config.yaml
hidden_size: 512
vocab_size: 9151
hidden_act: "swiglu"
norm_eps: 1e-06
rope_fraction: 1.0
learning_rate: 0.00311
decay_shape: "linear"
Each number is 128 + 24 x the weight over its row's rms, rounded and kept within 0 to 255. Layers, rows and columns count from 0. Numbers have three digits each. The size before them is the row's rms in percent of the matrix's.

# down: layer 6 MLP down (transposed), 1024x512, rms 0.0737, rows 376-382, columns 384-511
# gate: layer 6 MLP gate, 1024x512, rms 0.0711, rows 377-383, columns 384-511
# up: layer 6 MLP up, 1024x512, rms 0.0779, rows 377-383, columns 384-511
down376 116:088116088112160141137151164108114114127146147148130112128116103127126110107164132138148132131129151092130066118130105141122150123083122114157122140170115135111158118146151121099091127145106101124112120122134141168137142143119118120145174114166116108107102060156088118148095085130157152143120150150181120087125141111133131108113149083135101081126113134108139125139160115162194109148131
gate377 105:121119104172151125129134156088123124122121147139146110092149109155178148127113122147068105135138135088117126146136123158135139100119101121103118145080162144148120191113099091154124174145142114124137149118138161131136135116127128108131166111126155122098128108143146132121142120126110134115137169156109146099104131131145126120099110112127128147107128100106135159142069106130145160086125
up377 115:120081103175175138144140119121153171122119109155151132120082087122107121137116128145124091155155075115105129119109109144114098146152092126094126141117165118121120160097121127122141151128118160168147119109133156109108135128114165126119113121118179111140117119161158133179146103132157113152137133111097163114113102119112123105095104109181101079142153150141182186127126088116125115140118
down377 097:124097143107158141116094102117153154161159120154118132155123156053133134128115142105152137164114125128131165137146135124129157121087141130098111100138077077097145101107137122147131130108129148106136153136106101134131119097167138132129108109131098131132110109130140111158125120119155143110103098133105109153095149121123141176177162153180153133147135120130088103104103106131079164151169
gate378 107:134133127168126120138176184142129115145153091109124132101130086142134117156105131102108095119150153146143118135110130146182177149124118155112143110145129149124131183118086117159104092115137136202096087130111135121123128124148129109141157122111159119128143129161136120164090103123140138111131159134144121119129129134158136100137127129144140119119158148116106122107183159123170160132120
up378 103:143113117162130148113155134121148141140127144192124118102094109148129139146115170128108137138133148107093134177091160132111106174149110131139114096115145166116102116161096160097142158139124127127199125103127125136099131133197156141124130128158171156177142095169099109166134124099112074156132131166110129165130145140163128141132158112100159154161103167173200143159133137144108108137110
down378 104:131157154146110153092118139136099139108119114129132142143098147173118136139157121142133143131123123139145134169054132168152177130156125147114094151136098091116132124109125109151144147182104142129131116157139126157134121078139118143147112102168165146083150162188114090126142114140132107089087134163106154133115136112141186134124139120067127108138151139113135140137126121124108156140120
gate379 101:154183154143146138106125137111107108112133162151139148127197092102121135165131143117100157138166119137131128134124112153104117114077119124126125104058127151131154114111140103131152121159110107110139116114145155130140121139093146132076095164151111116137134111136133149116100124145137138112115087132132157082132102133070144112065128125142123175103102158093140134098128126129108122119146
up379 107:129175141128091127129142119119084098119114166136098157121157137136139157145090135115109091120129124139118178139125137111147097172116147143136104108103159138130100112072183123136135152145092173161133146140103104136099122082118123145136130117139098110159117096133107088120072153138134128129131105098110123113141139123065086114093109123130103134108102139101088116117142163115126084131137
down379 101:152109148096105116151132129141147148106177159110097123159106140099147153117116155172155104121133143120097146140128141135082120123110102108146117122186167133145133113151099153099123168129102183151134157105128070104138105111106115109112106106139113186154145156096134100130101115116112092124142128132127131146170146151157135145096111107082127132149114167128108121139092172172122191148115
gate380 110:144118102117138187130165095140132141114120138164107107135132105129124126134161176090146154129114109125136118095133182130110150134143137117122114144137139088160108129152072161103178149101115165162120121152122130121174137144144120140150092131093083098157118163112135127088134113115099100105089125124166112109157159127125113130107166147167129146125161138147118120096130084136117122096099
up380 145:132124163183141149110118103147121146176096097127117169070125122126108076150160139155094093154143077115108102162101151127096102152149130106150144102138093155142114110121118120152132126112118143100084083137129164156108146128097097140109106115167137124101146094126175101103130119120133102114167137131120107079151117111117131152148125086101165134158135115134153148117159146109099201145132
down380 108:151101156147105094101171141142141165123179131129167099130143116177149160122118120123097116123121123067132115123123146155166125114191112106109161124114110115084103156165136107147114114122145128138097141085153131162121118104187135122112121145113063142138099099143154090137102142130127117116132164087096118142163157077162145095168082141115142101105157088080147150125161161098102168132097
gate381 113:091083161069150131154129126132119128108095131154146114101129118139149104117133096124115103134147152113147154125101145166072177156143144111144146147086126160122099136113115108141131124135125118159090110139120133131129146133117126115095152148110104129145144142151139147112174083145121152133142092125107153102119151126170101130173128073142147149140110096124105126166112134138161115137116
up381 104:151129121112102122109131138130154113123127117111145133150116124143152169117144137063060117152083072113121105110141134159134141128088110125092158128159161129155083138115091093155123094142131112124100139070186147147140149102120140099137171118116123127139123102070118122166104146121146117091189141090089136143158134144121127161129139123140101122148146133113147136152138142199091124123112
down381 111:111151102133127156105126094122099144101108146073099136111119136129122126137152155149141116147110158143103105133073091181137136167160118119120112100141125105114136140119135108141121128120139112112097123123176124083093167153166112141164093093123091145144134132138100113107129101126163126125113132079125095171126104125110126124201139130122114160149115151159151125093096153133145138111128
gate382 114:093128142094123094102159114147156118118083129118136113140114137107167159088175127105124137129113136164137151140169153169143115140138114139173106125133161138121112117110139156097134124132140132148142082163090095122145117111119112124151198139118092111146099116138131116123126114121120164106131138108130132082122115082117116142106136096138136120163122154142122101159168110171120151120147
up382 112:142092120147140127145118097094109120153164119172138148166174124148111085140106158094096133127121096114126108130120137110121145107154151120086124142169116148138162137121118122141133075091126090116116153132155095069097141146083101136125093130133169128135137136125097170088116138092114110155120135168104105115109175158163111130109139120112133111108130099137111141123133103110173102128143
down382 115:125134109181140124151139141105106164113112109139156124116148113134162117108131129100157091126147133091148137121126107118110146093126128105127140166121163157120152135098120110136119124141162119155107142159176100143104139178094109142151145121099165128095153093131129152070146090145170194115130105117126106142101096135140133135126157149077105151120118176132111096124151119099165165080095
gate383 107:129159129150119115107084161098119123144133077091177164111118085139127122128143096125065108129124121147142109085171103136159126144123150138132143141133122116149127131145117119108137143148126153111105122118103192103119145142120126164133151151136131093115126099163194105147109075154131131132169125140146128079141117142103165180110190109158157107153131162157176098142101150141137159115101
up383 107:144142161107109114138139122129158140119138090079142148086136118170179162153139153172139112124154134130108100092157146152181142108110111128115135122154121119156120135134176092131154142125094149084111144130148156107128100174110124133159147141151141126152090153078164135142139071152133169134126109166154117140121109100114154145108166141126139068147124108151163154146115118152121139124160